{"vocab_size": 675, "norm_eps": 1e-05, "attn_scale": 0.154, "init_std_up": 0.0246, "init_std_down": 0.00271, "optimizer": "muon", "beta1": 0.93, "warmup_steps": 0, "decay_fraction": 0.855, "steps": 10746}
Each number is 128 + 24 x the weight over its row's rms, rounded and kept within 0 to 255. Layers, rows and columns count from 0. Numbers have three digits each. The size before them is the row's rms in percent of the matrix's.

# o: layer 6 attention output (transposed), 256x256, rms 0.0687, rows 19-58,83-122,147-186,211-250, columns 0-63
# v: layer 6 attention value, 64x256, rms 0.127, rows 20-59, columns 0-63
o19 095:108106123119136181145213126150156113132140151141141129147112144166101118138130140147095126163131116146099124112130120122124126142138142122133148163111144146118129091106133103111122118153152115
o83 112:138156112122123118144064098125157139145087114109160105150138138114155127095160128143166178101156123158148157176095132133104118163152123142091139148115108121119138098165113164095153096155171111
o147 102:134105075123113072155107138076138184143110163158155148142129087093131146147169117099109120134103128129183118121117126108113173126123093173100141144147136150112138098087099156123098157153094075
o211 087:122136149165117128151145120140099116161136087093112093179127139127129146113149113161129105146129133136121095150149129125136097140092116151131112108096088126104146139114133118103135139120126162
v20 099:104124173102123200119130117080156126136151182126125146145118105147114135147111170145136111150138111133169142148100153133142110102141104133139137113143109123134122150096125131113140097156154160
o20 096:107082092146108081153144122115119114180140122075172112124116108142135147101127161166101124124126106158105138119131141166105084144157112145125145144136121130146111129151147150158141140113105129
o84 104:125105100141148143153101117102112136081127189183099162129129106169130120126111108169128138136113149131128119154122102118175145077119133113087134111131095151124109146130128145143113119104151116
o148 108:135120140134143185117164096162148134107129095098148084126135121150093121167145141114101152104122141141124070078133140127163116078117151147103127126154118100107121129108096090101110133127122135
o212 097:143106122111112127092152146122136178129151101172139139117106160102166163095187072155145134086155183126055140132136124150111167136144131119159147156137160120117142118102141122087109128122111162
v21 097:088088086115111097135146132156137134144139145154100119133156156147151120088150180168112135128140082177140105158111109180116158161114102143108121138151131119146150115118066128126092164110130160
o21 095:131101138141124106087113142147143152183149125106124107135095087118071148143170157141137122125130170139117183088144177152140119132122142165127122161146158095141120104126092158140141193114112148
o85 110:141139143118149186137141147138148129125133104148113129110137161145096091136099101166095149178145132080129082092107121098139131143103080137090136116086093109100139127165147112149144107089115143
o149 098:126124175107116099101155146144147087106138116123124120151165138159134168107106106169114095097133178152093119092126111102126149096180173152147088144127119164128178171139112111122169141132142100
o213 099:129127152187156086188111115091096113116145136152118164124121162116169102148115147104169123113168130102116128149130092115129141094117124120142181115162158113105115123102115128135107139149124147
v22 106:162084148187130116134126141130126140157131121106176150147156100119118080101173104122099119130144135109134132109114152172108115140117127126143101166167119053135116135116157139132132147106160165
o22 102:117134166123122137142105160147105131166101129107108142100139148108160117116138129114125120115118131122139080143116122148119117140149133099107104077148142124153109136105109137177156135163121107
o86 109:137115089101096120101128142147115137140149150149161100103088093090117124076105146159160154124146138124150159127130093155130148121125176127118110123141062083108097131134112162150106176153124154
o150 102:112157116146082133096147083068098132131117151151129126138141125121118136159105083115113132157120166132136196091138142098119121137157138125074159130126145148108128129146152172144099144105161108
o214 096:151128129147122129113161123131124109120096090117075128145145115151152126161111102126108147132173108148149114135096089150150130088098129149128136102083151161177138119153132116126121098100106186
v23 101:135149093118141120147131097149168134147135142158143090146105133096094146133114143172127103131137124130141124156140113123143121157128114105163157141132102162130155104149114135147109064112122100
o23 101:119146175103095101105079093148109165144145191133137141081144148095091092087143140099133098131101135134181089082135103117087131121159108141130112093135133128116133115139132124111130096115089140
o87 100:145111083143164140156155153169110143110146138120114144129143105113121130131098158132121132154159061083141112116101111123132128173118143106157132143142118102088116165144113102158158137094077114
o151 101:195143139106152155112158139089139131119097130117121155147144165132147124123136165112153133138167099110162102142171091112156171058110124111144123185109128148125111116098129128107175131190120112
o215 099:140116110145137156131150114143111141127135096112148141121118151122142120132119118146151128136138088135124185117143135091145106108113142138091115124140149123163115115082098118145153149138156137
v24 099:176167181133143158119119121133103128131150123104127120131088112116139117155132131149128149106094099173145112127115163140113165101132132139129137182119145120111105112126115169119159134119122110
o24 097:085161139160145119150128107145136111114147154162129159103131119103151112082111106130148121141151116081152120104089128146065089160083161168153116123139086100170142117131157154105091143135128130
o88 098:111086151114131122138121122110158159138124149118152125127117139110078150136129122113124143136176136134178136116129132113103082114169109067137107115129112148128159090103081107120119085123145111
o152 100:153140133111132149137125132098113142163143116112143135149108129171094121126127162160167100126095140160113076107098141137171158170153139141092132102154178130165101129141118144137117116129136141
o216 104:124124138105123125091152112178115148157123124110156190141096137114157143150169145117111121100107114157128153157120103144129112146131130140129135124101135131124129160078169135135110150151155121
v25 097:098118105135121106091143094116094157102131117118102116123124123108149164100176135124116107094148149124126160087145119135110093207120165159184094144144150136096153121134121178093139109128106100
o25 103:139135135089142166148142142138134125149135123154199131095148138167133140114134131096146080181133145145111150103146106106107134113129121136091132157140115128112117133126143141151128075123075127
o89 094:129168114163155135147136135137134124166151102113150090164111119097138118140126174156127149175164132120167124150139128103165101170126099123093159152114091157108134132108146106119107171159147103
o153 094:143116102110128128099101127100146172129129122159106116118161148150120165163087145065094174139099132143141100123162143135126148139104105134203107106139129170145122090106127125095105123101112125
o217 104:118148147148156089130115158145134093140112146118118170121146112104111128084137112106143166115105113141120136106100107159135156111147162126100119071132118098111154169108081106127137147104142140
v26 097:129132131132098154157159110112102123162128123098165125158120142122110139145119162105110105110131094147155089118114138106114079166130137095116114085100129121124154104142107131114127165149148183
o26 093:100145135122120111132123145138126114092147157157144138135106152128111111148155125134127128119114108102140112119182141096133145135187099089082124163117144134130084114181131076142147130106098123
o90 100:121193144098106080130129131127143145088121160130140127105132136152132108133159125122140145111100111156107138168114124080115134116143082156111122134162088090153141121163118121086137134151144148
o154 099:161127176166121128150118106131135132152131168120089178140130123154126070117101133110139076149179153148119150104097132114144115134082162110147169107121115151140135118106081145129084159097126108
o218 101:128154111087163129155116115102109120149106138124150126101157115120127111123078123133109146087114092113095106073113130167139130150079105113158130148117139141097114149104133157135163030127184108
v27 098:108123139118103112106132090165092152113094135124116093100087118143199125105154146129136132121150132093131165135146119160131093137109120103106124138126151086164151117114135140125117121085126104
o27 096:166101100108159121114111112110146163138094147084119141117151131117102136111157123107129155074147179115097169092154136152143153098092107151100117163130080153142088097140133158160146130151134111
o91 106:120156133101115140133132136153133156119118131133095098131093105107129092145138150151074092102125120149145149100111084153127128134104148102140174117146095107163157134144099116127100157105137187
o155 095:128145175129125151099148179105125162106159117081144103165171177106130155159130126161119121127085108118124132118144157115095077139135126143137145120107082147135105143121111088107157081100099115
o219 100:129142108123167133153132128142112127084105127166181125153118094150072139140105104110124111147089103122178125142113094116105151126101148133151113138137168117111143179135145144156140114156119129
v28 099:143110166131136111138130140142108106163127156139143065128138183103130152073158121128119138127144118121114129128144126139064121125077123118138151109119111159076135096100095118164119148110106123
o28 099:168123133103119090148163111124124148143089166148147121139135127155133125122112113121134125119128075157107106143123072082162075174130096137115128154117171123157137145128144123125093093137116115
o92 097:114157153156128109109144118120130153119150089124109107145149072131134134125124176138085112149146115148124162091110122159158146152135120111092126093156071166110126110125061156162143169097107118
o156 104:158137144134127142152138114119155118143129114132121161131109094098173142109146130093178115104138225103125116178155150180159131125109114145168129130108153153150108145148082139085107129092140083
o220 102:157081090160171112101108125123122117107131133124107093090151179132122113148128120181142146146096130103155122125111144138094113138166144103139134110140112094116142094121134121134128125151112121
v29 106:163148100121155123133093155140133112084130108143129145117156168128167134147115141109095108116132123116151084149151088152167148169095152096124092133143138130177113146103116128058145130138122115
o29 096:129138116146117077145123119155127184116141154143081131118205145134094121115164138163168132142171169107149204139075104157150162153145136103125148155132142100159073151144085096120112101115106114
o93 107:117129076095111139137120093079135096137103122113210134111142124072125115159108171153117117169155116131118077162154127101147158109132123175126130135131135152133114146131108120104116132116123106
o157 105:148137141137145112118134166157135133153161117125107138134122132138117108129132122092165127089106112137121098121107178121155101142100139136130123075161130101158134191153113102147115131079117121
o221 098:174159149122118154150139139104125106149118140130111116144131123142112134113113100135103112133128126170163138093153118107085126124190126145138106090138146140052168098099140132135167113135151138
v30 104:118089154161127137086142152158105133161123163123139078125158088086071149114087142122106158148150207133103069128146131101125102130150129123127104129132138091118130142154093157137104123093159138
o30 105:083130100102077122122127114162169149152149114171128125152120124147159112085132133071135087120062099083108152158177145124116139097118136116153168142155170111136145152136197165142171144145161137
o94 096:136097097125113153100096110180125095123164084111130139171120159114112127089134151170111151090076116128140168124111156150117108173129146121109111132093113110177139113142121104192136160121116135
o158 106:132118105157152109129095103126116110105127096056106128118133111160143087175065111152091125133100129101120146158138165136183103146125138096139143087138103132136142149144116165146107151126131160
o222 105:198150134111150142086131157109123146109097123168162115098131146087086153122081109117145126122150140129142146127122064146138109140103137149126146152090065149134115143125098118091157126138084134
v31 094:141153120167128121117172172117114130131105112122105145127105120136150148131128127112129131152146144108114103111139073116168148084110154132137092112099053087139116161093125146128175121118154110
o31 100:156135102100146170140136142097124164114117162083124163115128129150154129118125167128124147082141078172114148127139173130161118099145104115108133100097145136121184180121103108170105138133139098
o95 097:098165115113118095127069101080111127128100116154139128162123135120150156163095117108127149104124111101144093161119155109146102147169107090168145105117122138107125092112148101109088138107121120
o159 091:133097092153146136154133161129166166082108105179147085152150125139122162126103124132119137125177183157091152122178122143129105121098138127173110149138136091144114158149133131121138140142144107
o223 095:102124163164111160094115129134132073160185091127127128094148154132133138112137153136120116168085114094118113135127111131116123158136116105131115152174115170127107075120127170145168100130106120
v32 096:133143184145188095120135145065127127172133104157146106165102123142138125124133111177128099146104124148138106125144119118149117143146088152065129104110126142155102138107160125121082125152124097
o32 088:111116133155127128110155112133111114154132103117090136131125117184144121124114142115118135144091132141113186179146081093144105098146159120139122121162162157138120113150117109141136154101142148
o96 099:150170111098126115158135130119102080111134145159172159061143139136127169087119149125105136139110126151133127110155124113152153116143126120147149091132082133103161157127114133153117120104072105
o160 102:194135098093143117113096129107117152148196126139119171139187077149148133124064144139132160117139157105157125135116118129077113152123150139116110129117112100123102141117133120116142136127133133
o224 101:154122153131096163117100108120146158122126096125125119163162154080149107123127102154139161070136122111085131140101120128142118121123131071110111161114137132156121136109127080140136141159124150
v33 104:120117112121167062158106122136117148105149146140139155153131162119164100148132140120126124111092107151135116143129128137148121083100145105176155076135153133134093162150113131142100122156156167
o33 105:135126179120132132107163133116081140115156118102100129130152151165082124132106143121121149133069120117159066142135126125133135089184105133124154080123133126120116167105134140100109108120160130
o97 107:109143109119137134135100107084124107106083148153114158105140146156140117157088161143113098137159190108110163151142139082149143134100080116152128126125123133093153114143145099118135133154116136
o161 105:128158134192141146120105112122103143131114087090102158100105104165134160074157134120141111151122163136169169155084101131175125123113125114108112077174159172128107166099138113124118109136115147
o225 095:087141146142137140091122133142115110128126166082140150169117127095082126151153123124128139150139115108121094125122133085110134118123127137145134155123146144162133140097118127155145096098140112
v34 107:123119173118085124171108116117141152149137127104111130134144130142182114170140140152166122121106154117125121115054134120155112154138149139115132128131141110133152134134179107104124094107122164
o34 106:112131164140124094164135156122145092140139132100146149131120172089110109121126121101119142154091144127127145105175086115140130122078133111148134112158121173122104091145114115124125190175111078
o98 104:132084185106129083166152133080133142151123092099179150119140130153119138143163123097111124107160134116133130159193117114142098123108154152102154143130163128160132127096142146118127079142173180
o162 100:107094141117125121150107116118117145137146146149135120140143108144110141130142133161132131071128115133167141099129112117196140085160124120125098138107140113137080102109145127111139119122131125
o226 104:113161094146153114051121120106158146126144139138106122154143094138144121086132117087153133123101139173107105181112162124104138138168136190133117129122146093100152085125128158147125115113109075
v35 097:131117090125155126114161105134092123091149108149141109114130155146134079096140115088148143117115158081154110151141117152109154097111116117151116149150122116109127127127118108169114141152133155
o35 102:116121154096126122128109129113145131102111136122116090151142111128091114111117165092086111135133113125177113105147140113096142143132117144091117144115098152161136132124104129092169127137112158
o99 103:105087110103118120145096144112095129160145157135078133082113107120113151124108115134105163130134152087159125140142112128093139115125115133109140144115137116089133125162110118139130141134147133
o163 093:144155108122151147094127163128149116151153140144132115116092093121174126156134102124153169103130153110111111139086127115102168104128092136141148114102099155095110148115120122143093115143147128
o227 095:115135148178112132102123112158138090092116128125148143134142108147103142146146110142125062143141139160113141178095110125141068146177143106115147117166099111146150110106110126111089162121114110
v36 104:101143134159105125147131110182166138086104143084131129182149117140156149103154153079126129125117136161180143134117112084115138167137116129124107143138092119136140125125108121139110121117153120
o36 097:089142119121099095071189139119110171151123110160169131089157121126152124131092146082134121134123131134105124124148156116136149102127117127120133082159147135167109154099096185095125112119133117
o100 102:192117164173121151057132102141147160116120089139096139103097169155120148144159099152100141150116142096102131134141112140158127174151122125100118145124151145122184127082092127141099093145127146
o164 106:123111149146138085164131146081102149142138168127119117139114133129117131152123077103145137141121150110137108153128120126127138145120092144159139153065088119175130089165087146155150098107155135
o228 096:154105129099160157114165093134146085101142088131120140091119130111132067094150133159093162110151148090112139145098119144149155126117108163123135130105111142052133118197113101104090124108116130
v37 094:157066154116125168151122131080108155163137130112106169168146106090136150126176126103142098157129117143154157166165174114156122161140129121130121139125115163140098127166117091147106161110095124
o37 097:167141144094136142130129177183118107112142078094136138144128116100089100107175151097109098176127084109133115115149087117176108151138096097095119116082115108136113111103114144092092091128095098
o101 096:091150141112113146133147106136161131152160123162117124104143165119110116106143101132136131123131080133104125177081143132101131128161111153168100147141064130167135114137103107119152117125124124
o165 093:108086109136147102137096102105143110148074141147105095169141135139127177156086140155141100114126170123119122103132177123107168171107130143147141147131172128096099089125148142135187149138105123
o229 096:134101142140120165114181167118110131135137086066147153114111123138187156125077096158131109098158108113135130111133114138120087159105136132105130147095116133142142161120128122114119125124126145
v38 105:132153148115134133158145183157139116100147185156135064130126093133124138164127136122132129130127128141155128094100112125120086081133115093131113148132087074165129150077107142107137107125093115
o38 100:103107104094147118135097112144121150120094139113138124131106074119120137140133135152074181097137104146090113173082168120118135125122135148163128149149143149098154096162164145110084105174126134
o102 101:148132142136103136188100157128141167093101134127148177136133145099147124142114113118112101072131120120154108102124126090107132109152133146136116140108121095134141124119118138180109087124100103
o166 107:148131146137164149151164131100106115162139149104101103119122130126137110166086101118176130107117157117157111082132150180116117157142116146140130135123118081131109131145106108105164126105124135
o230 097:157118111124120131113123141156125163100122083098142162106141134128114124118124171118149092183120131132131146126140069088168134160122141162112114143130120138128110093123148158132095130160136163
v39 097:125147134121171132127124103124119115118125091093140142113126109151154114135132075174108158099176112163130135099121078083104091127142131140145101132146097139140130146141131173101064137119106118
o39 097:085135078151144140094106080099130097130077140125118137091128111144106119164150089139123126097110151130124121137119172115150129139118126110128150099126099107114117127124126152108162165116144136
o103 103:106114143147114134141150170134141151141126170145096127118137086102104137125115098167128105139110148133163132122177128126098113154106170132099123150163129104109106148154131147140111119120149078
o167 101:143104110084169133154117114118135146142120113134136156153115105146118083121138138142124138142161112126130156143155098151144111120133094143172136153107140131147144101092160140155100124166126154
o231 092:151098147131095098120148161105106126095112108174163139166119152113116120123133111070155132123098073129132166110155128092096156096120132100104132130132162121116149115136128079079136119108111124
v40 103:130118154134120072142115099106136110091141115130139138140137167142138151113098116117118121133145153172147160112097140096098096154104116115120122158147126152162123137118107109080154144119117093
o40 098:077158119111152182101094154122090150157090138090131135129136101098147136145092146173142115130152154116146109123103166175118133155139130108103114104141059112099156127135142124133120120093123114
o104 109:157155126143150142152122165084100087109117132110135105120129107131123116061169146147110169127138099112118092114118085134109135157109144121137143153115149181110095191146115112144131138109124127
o168 102:117107137141124152114116089106118126106176107168095163084151119113133167156110178140115101116122127099128115136162135121168160118118116113127131121123123139101171095082169108114095163105145138
o232 098:086109172078131128130146142145144136128168148155142110119121136117125130157147111154127153147078147164134121137120134164130095079140098162151113107137108128161138110129149108136167158189107130
v41 101:134105174152120125151159128086111157110119132134129138105130133121123138118115167124097131159117119112116123123156083164139098084131112098090170126160158148150148176146122112111134158147116148
o41 101:158076131096114083123119070151143096112125133127097097104145117085099073109135124127133133100127146091130127120145164121130137107150152091135151177169141122139104078131146132141144109144118163
o105 104:123133114132104101133132115106089122135106143126109099134201106108106108149145146164107097172127132111111095165104154140076142100132131136108125148126119146142085157148111097135083142117161100
o169 098:113122113106127122120154134104109138114118146172163170127114106134114110155118118143127135158122098136083102152157135129123160111118134152155135100138103101117143154184121110142141163089173114
o233 098:141130147169130147083147174172132144151175105116156116150064143148170103117097127095093100120115147112151128092121152117192139182119077141126144104083080161130142160127118126103136096124138108
v42 104:107131162171170084082091104142144130148150162148149161146121142164101156134097142092130148192119149143119169114119126167122100137117107104105125172145129112127139117074166108156151137141105128
o42 091:168118137156156139124123115127124126149165133095154168107143076105088123154125116114147101141114120135078097112094173142143124166104140163106154140100130143127135104134153133118131109181125159
o106 107:136193107157116130116140122130151113170157164195122112109140164125154138153135073134096129126107084132144125146117117126086118128132071164123135125122117122123181124144082157102113115120137162
o170 106:107110180148110128143095126112131125096095133092099129155078133137125096068139124080155154090134154146127141150148150133139094118124119095151159089095179112119128129161122095153103141108120112
o234 101:128107101120166129136134128146108120139163100105147073129146139183151102105166118123117154118122134104126042103121120093117120153131165136119113098100093131121115147155161161149143100110101100
v43 094:117131102110111153139118121121118120118164151151100101126105169120127128097130122155101127116118077153111121096120129148119097124141131134116109142144170105099078137097126088099136139132132132
o43 098:144142156161136131082100108069157133143104108119151122128157098111164117123100144113084130086117140155112068181140162128120087132105140085141126107137137107158121125113112124113096090140136142
o107 100:128133118134125149161127127138120120171112103125145114107106106115137111132130122132104115112138126137140105145137186087122145107127143128093158176157136140146125117168129141158088164114175122
o171 095:121105121147141127155161125144076150070173157135154128094151126141132146150106148140117130145090093113104148107100087139126095127126139152140146141134132182128139088132147138071131108116071128
o235 095:162081147126158076119111131131117092128152137154106131131138106153112139112109152150160117118157139128137188100103136120115142136139101111133102107118146130129135125104133140121143162135151098
v44 104:089125135122163143104127124156126171153139080118117134117140116147109101116139136108157118140128094129102097139087117096152147127130152123129121098158140095106134127108154115066138180146115131
o44 093:107135122132093084121144138115186120114146153144154078136094111113119167128148178143095130141140121128137159151138111141140134140143163079132110119118137164135137197145147127148132115051109136
o108 109:109124118157189127133143162156166090158137121131145146159108089113103171180132109148137152140128136138142141175164132145091116129094141112127104091177094098129105107143147131151148145134128171
o172 099:116160144107123123149193133117095116145120114156112179153155069122139121146130151135141126113128127139145130127156105158126112102114133154102105107114157152141132146111121142136128157162132101
o236 102:153117138103153132135112116100096138109148158150157147081146115131164135107122077118106123119128131137163147128119180164125110136134126128157118169119120128145131136190089123123104109095125158
v45 101:098139132124122129121130140143158128151095129177146067101147116123137084118149126117150120146167136142103134126145096151130123101086149159117151134156144155133082111211138147125142082159164120
o45 103:175149133122123141124131150145105148119131146096151140121130133097114184107134139121113121144144114149111125103118143120150168150089142108122114160121123137113103132119122127116111120147137099
o109 102:087139099119160135140111084143173115136081139134111107138165131140093140124087112132158115141130112139144153101146154136137114143112146171110107116088157169139098121098149148136130080130129118
o173 099:112118153106142154110107165158135127114145152116198124114123142164126111145107082115157160107149136123112144177115090117128119113118103143139118164158139178164137106158112131166182106094093113
o237 098:093146081156132094121107134145129134142114181134120146128132098147099130142131154191149131111122125105151141165112093123088146144159098088163120121154104079129153151135129109119114089130138155
v46 100:137090151138119156114095144132176132097145128104117137151134134118085150148141157145129118135151162099112115172105175123128097120131098119139121139150151099118124099160165106130111129120142128
o46 095:146125142121080118106150137112150137093145147119100115162164138126162152127111131157128158085143121148149112166132092101080116088097136125151146117133126118135130124137112144172156122115078102
o110 096:128152180158159129116111132094192105125127146118138105135108167172115161165128079111158126078152110124165110160138134110107136111109169139111164153141121104129119121131146121151106126123125110
o174 106:085145121103155116167156101139164131121118129125127146125141148087130149149151142123132120163116109103127173146143118106090146167132096142160142120156165091159121138141161132154152161151163108
o238 101:153113163110090138162170122147144137128111107137135113108122126123137125131161142101123125161099132138102159120162106182160145127151133134134140122128158164047150131098126093060171126156140121
v47 104:125107151096148111094114139111146158159126115108112176143124110109129147153147109161127138140147141148169077113148152125078120144088123125109160137120120115103144122123182160149115106134076168
o47 091:092146114125178126146131143170095077127129120149096155112134139131174136131157117148153093116128100107130145082086096120135120140118118126139158133114146151100188111152079178136147106089161121
o111 107:109101180141121107105143102104130095111165124113103143129111088140116165127126160169120156122142116127124129154092128146144109119137093163128150127097132147129153119137145144157144143130175117
o175 109:146123107078113128119112122081132125140132119150121131150142150108117133136138114066157115152125132098149154141163110133082141082123153146143147135101147123148134167158106140079125167131150139
o239 100:121157109147135197136113152144090097137106125113122110100127126073135135138154078155106159113121163117108151104113161085152115132126126083128132141115124134159097145088180105132094117173111128
v48 097:122109150131159150128136084160139137134149125072086111137117144158121149127110120141101113147112177147111069127093147130145118143099163138122131167143120113109145143146138136120103151088068079
o48 101:125150134155123126117117131116127092128124173137102141144127106138164149140118126130139118109159127083117100172139083177153162159108169105091113099099115124107112097087150152128084140100167098
o112 105:158134127139130116123124151156154070142101099090138106133156162164105127126136118141097152113117140082133115124133162111148121159129091157145114121087140097099170141187164105073131117115117117
o176 100:134114143111132155153134128129134119162117175140165159132112135158090107139116170121148117142097126104146132092106141141138112110147139132144084119115139131133107150123081056075150152091106158
o240 094:112132132121138087068117141109099174123109120172125125132141151089150141100114119118124144154128147181130153144114127149159128072141150119152167124164158154158153115164101139157123082108140111
v49 101:106065104127149170140115134115144158130134124107093111092134095129139148152136127128128156124120171134119131115138137129138151090106154151157132112132129088173156142144113143118111138131137113
o49 101:115100121111081089165137154119156128148120131108172134125123122111195159146128123144161084137189108153143112121128131089093161156124126110123126138145120151118142136102140105183117127111121124
o113 109:102094059135107105135126116140172101140109146054103121168127167123102139137166153155182097130144101168129106105160106150126073115119137137141134114119175120126151109135141118163114127150107066
o177 098:143172104122110132129187102148117131135106091169150101150171137170113164123114141162130139186091191108122137102111140152146131159130114094119151172142117134110158112146116148113126133089144142
o241 102:152157122137177108085124159135120077113161093198172126111097135134132073152105144117114111123102159143164114105125168111144135128163112106098093107119154150135137103141157093114196098151130141
v50 100:123119153167139117123114164105145140127191121140123148126144117079164141124157110150118132119159130124089130098149121153167118124112140099088190118096169156092100091140119114135144143138126108
o50 096:097157163150155139138107155134125133098126139086123090142118103102161116097163121119129156113145137087148146093125111131108135110150105136155147152106126146130154175163158134126149133109157143
o114 103:114116142153147128165153086164135132146171167130141159135132085115182123141113118100164102110141133131079080156086141121069140092158159110108081105148111157144099098162088155124111134142165111
o178 098:179169122129080096098123141122093146139144113141110117114132158114092152114136142097121137113105108123166192156116114100137139142123072146135098152142149113151165104130101096165180154165132157
o242 100:133129135115121147092127131142139180150139142133147105114124147151148082148146119159079107168131154162153101150143135125153122157116130152119161159113119089124121112122104144131116110073121103
v51 098:126093089145149085118110146110151136180155118133120135130113122121174129135094115123094140084165160071100101153167087072127109142124127083148112155122090101129098164137173117124124102114153100
o51 092:174115093099093148066135141136111140100138136115141125094136123145143104091149138120114163095121139137122128118113100141119156122117138137107162111122127145121118083150112153155117135107119146
o115 100:147162114157154129118157150114107121110122092088090131124124128158094166108136115113113166155091096133076162142147148150115101164106151104155084137088136126148108118111146135114128113172072150
o179 104:138099121128128146115096108074114145122141111144126089128143139089165159135137166158115115068120104123152135162131135170148143125120075124179154156178112127117153165138121142139168123141139110
o243 103:115126121169120151163083153136162102125135153123096114125122134151102114128097091142149102166128137097141148121130096142098105129176117147098127109149122142111170134121168110142141123116143147
v52 100:141126126101166115120105128054120156109192137139114114125118165134153145150081165111114150137130108135096148124105144166121119087125150116161126111125072096150143139121141147105123162143101125
o52 107:086138124193100115139123109136120129166122095092135164112098099165071139150139143131111136122084150115116098109145120113146122127155149162150143125118106154103131125143106124133111140149118173
o116 101:179144108152116123097142116096142130114128123116169115160125119155120136107175104126118133125153126160098166164073129144120113122171131101141128130161160123131145124073062106104113127120093139
o180 090:133114131142129120163134151094135120113112125138102150103126135096098127088132106150157114095079126082152131159145134161117090151177105149089135076105129131143110137153131121117190132146134124
o244 104:160158133084163121159109185144121093121113162120151141096115114089150107097139123074137087127126134126151097183167132099149116174099106089146122138133145157099160156169125116168154103134146103
v53 104:088121094129152100119138157135099120122134114161095089146159102107084111122166114142093115157111138130107113098141118103118155158139132104147103137129120145141110154158158115169144062145086147
o53 103:128120137137111125117122160124136116135115082188170121118123142156131156105125124141167123138121130154176151167093117164105149144125154116137078076087132169150139129114167151138094129138169132
o117 108:135136105119139137163107165173124101119100113124118143124142143145092171103063136134105157159135144157126118108137094099178114178157100121154160166114118113120135138143127127108116119150092132
o181 097:175137045127139155109072138113101131129142085076139089109116152109128176148072129096126155176098150157103166143134134115117141171082116097140107130163115155126126161133120083140157156135122114
o245 103:079128111145108145150141131151071130107160186116147135133175135100119123100125126117094121097111091129095137117118157160101119093138097113131189116147131104130112099142139123134123139107111135
v54 102:087153143166134159133123135119135121128167097089128124130117129101143142151153124130144100094152134067107143093113156160119170085148127129140132176137136117147125088163103171095128152144127126
o54 099:142158127146116125163145115108145165114141181092141131142106126127179099179105131128126126131112088117172118123127131145108143118114107098093129084145119128144116147137125145111192123090134100
o118 102:119116154134145099163134138103142118076138176146137129145143096144113144153091123103169155098163098161156131122151140113093132116152125125121112167104136090148141100115157148116112127132107090
o182 099:154144097113141144153107167124155143105094105141127156139120114130101166117134120071123124119148195091107096174081067111099120149128093161084163126123066162134163094163123131165151132168116141
o246 097:099124128118133136127104127159079129167142148104144124117150145105107088111147104133131107133134099125109117160126108136115109081167158136139140097113149132116132164152148119159127090133132169
v55 096:151097103127122127111125110096161127124129141152093120089121165135152150121151155145140134063124135110128112115117139121128169114116085187124099160134118184113146128136142128142109167087135119
o55 095:119128137143113156145094168115132109098132116141172146161085133101134078135109104089170120094115096146127139108166098086160144134105152152131117093151153111148157119100152145145129143128085105
o119 097:128116135148162171121125144135124123141104102127117151114146061115077164138147142135105112170110121078131095090144134144087131132134145144111116166080099128108170121096146091126160130136114135
o183 103:131152127091080139164169141106182111115127105077100128142126127141142137128108145162161092130136118124100158115166122160135087100123092136117123148121129140125128116111152133106113152160145128
o247 093:128150131152127149122119132123156140134115167125138106173098179116168138127142153123100130182115099153101154155148143109123118122117116121132168098141095080121107134112095155145123135150145147
v56 102:159118150129114096144136086122164124113101139101149136124154159123179140141160121162158149102154150102095154147175174093155125131141135131095149139140118100146184150106138096127122128117177127
o56 095:111091104147178115136152137181134128160119134119120138140128121109129143118122149124133151131145151130107089114143107123125159111161128123172130083118120162094075142145122093162110148159064090
o120 110:122132111162113131080158122146155102125092104151088111135178161119159157105151153117138121098139107117091159113143097114171142152173079149138144151087145143082122123134108131137113150105134134
o184 098:136159114142080173170104147066106152106155076140157133142093100086116137140132166101107111168154087144117146164136163107126139135076106094100153160127114145093124115143098101121103099115096140
o248 097:152162146150134126103178095091109081177173086160086084140123100174140113155110094155103092120122133112093112089112130095163151113114129166129128135125151118146139187136110166092126133100133160
v57 093:090186127133136121129129156118131164124153123154138144139114140105120129091143140081133132115159130099089129120130135120089134156091140101148076122096164146146125098133140104124133125119127096
o57 091:118137152120124157122133121101093112138143145112111063117119096121130101136094115115132116148146143154124121140128165135140115107128101104164126159117091134103099115133133132130157129151125132
o121 107:149142132103130165154117115118154150176128146145169119126134154085118150189100126121158171114169133161176099133104154103140134126114104173138164157131146145143131099166117186134115112120132110
o185 102:122143114137141142135099139129138149105112098110158116136097125168118072096093104137136130136165138107104130129119106166111105140142134112088128106098112189124112091129115169113067093120146106
o249 086:126155122111090133125135140138117093133146157172107119093172125136157124128168149119120143148094160131108113163176159099126135148184125134097136098147144087131151137163146102107122133109077134
v58 105:130129168146135111126166084151147146160115125136165083105159166109114114138145145138101145131089178166087133142111136160140143144139120183126085092127118102114116159176129114132148116110102132
o58 098:165110133157115112148104139143087135095135164141103134140120150111154137131119123162141073156133127144148141143122110118124111131179152049104156122104170146161128081098144104145125125140149110
o122 108:104134122089094095134152083131135124160162148126122137113177104125111134107098092146105155120131122167120145148112127150144130147115140119187107083127082106169138155164109126096084101126115158
o186 099:079148116135120162154125132137164113117095133140125133082106085120122118126153117144126093112107115141147134139068151141092106149154130111114090108121100125141105116159115145119115131113134165
o250 111:142146123136186173102131113113147119129167117133161115124152128137117153131085119120113141162121098120134167081123127119125139098081115139084143147159114110124129096106081123117118169129117118
v59 096:134132144114143106099140136136089125121168100149131128097145138128112132085136154131133106138154124112104181129127100126138164107131089095166197139155161148173165101101163117141116134107179129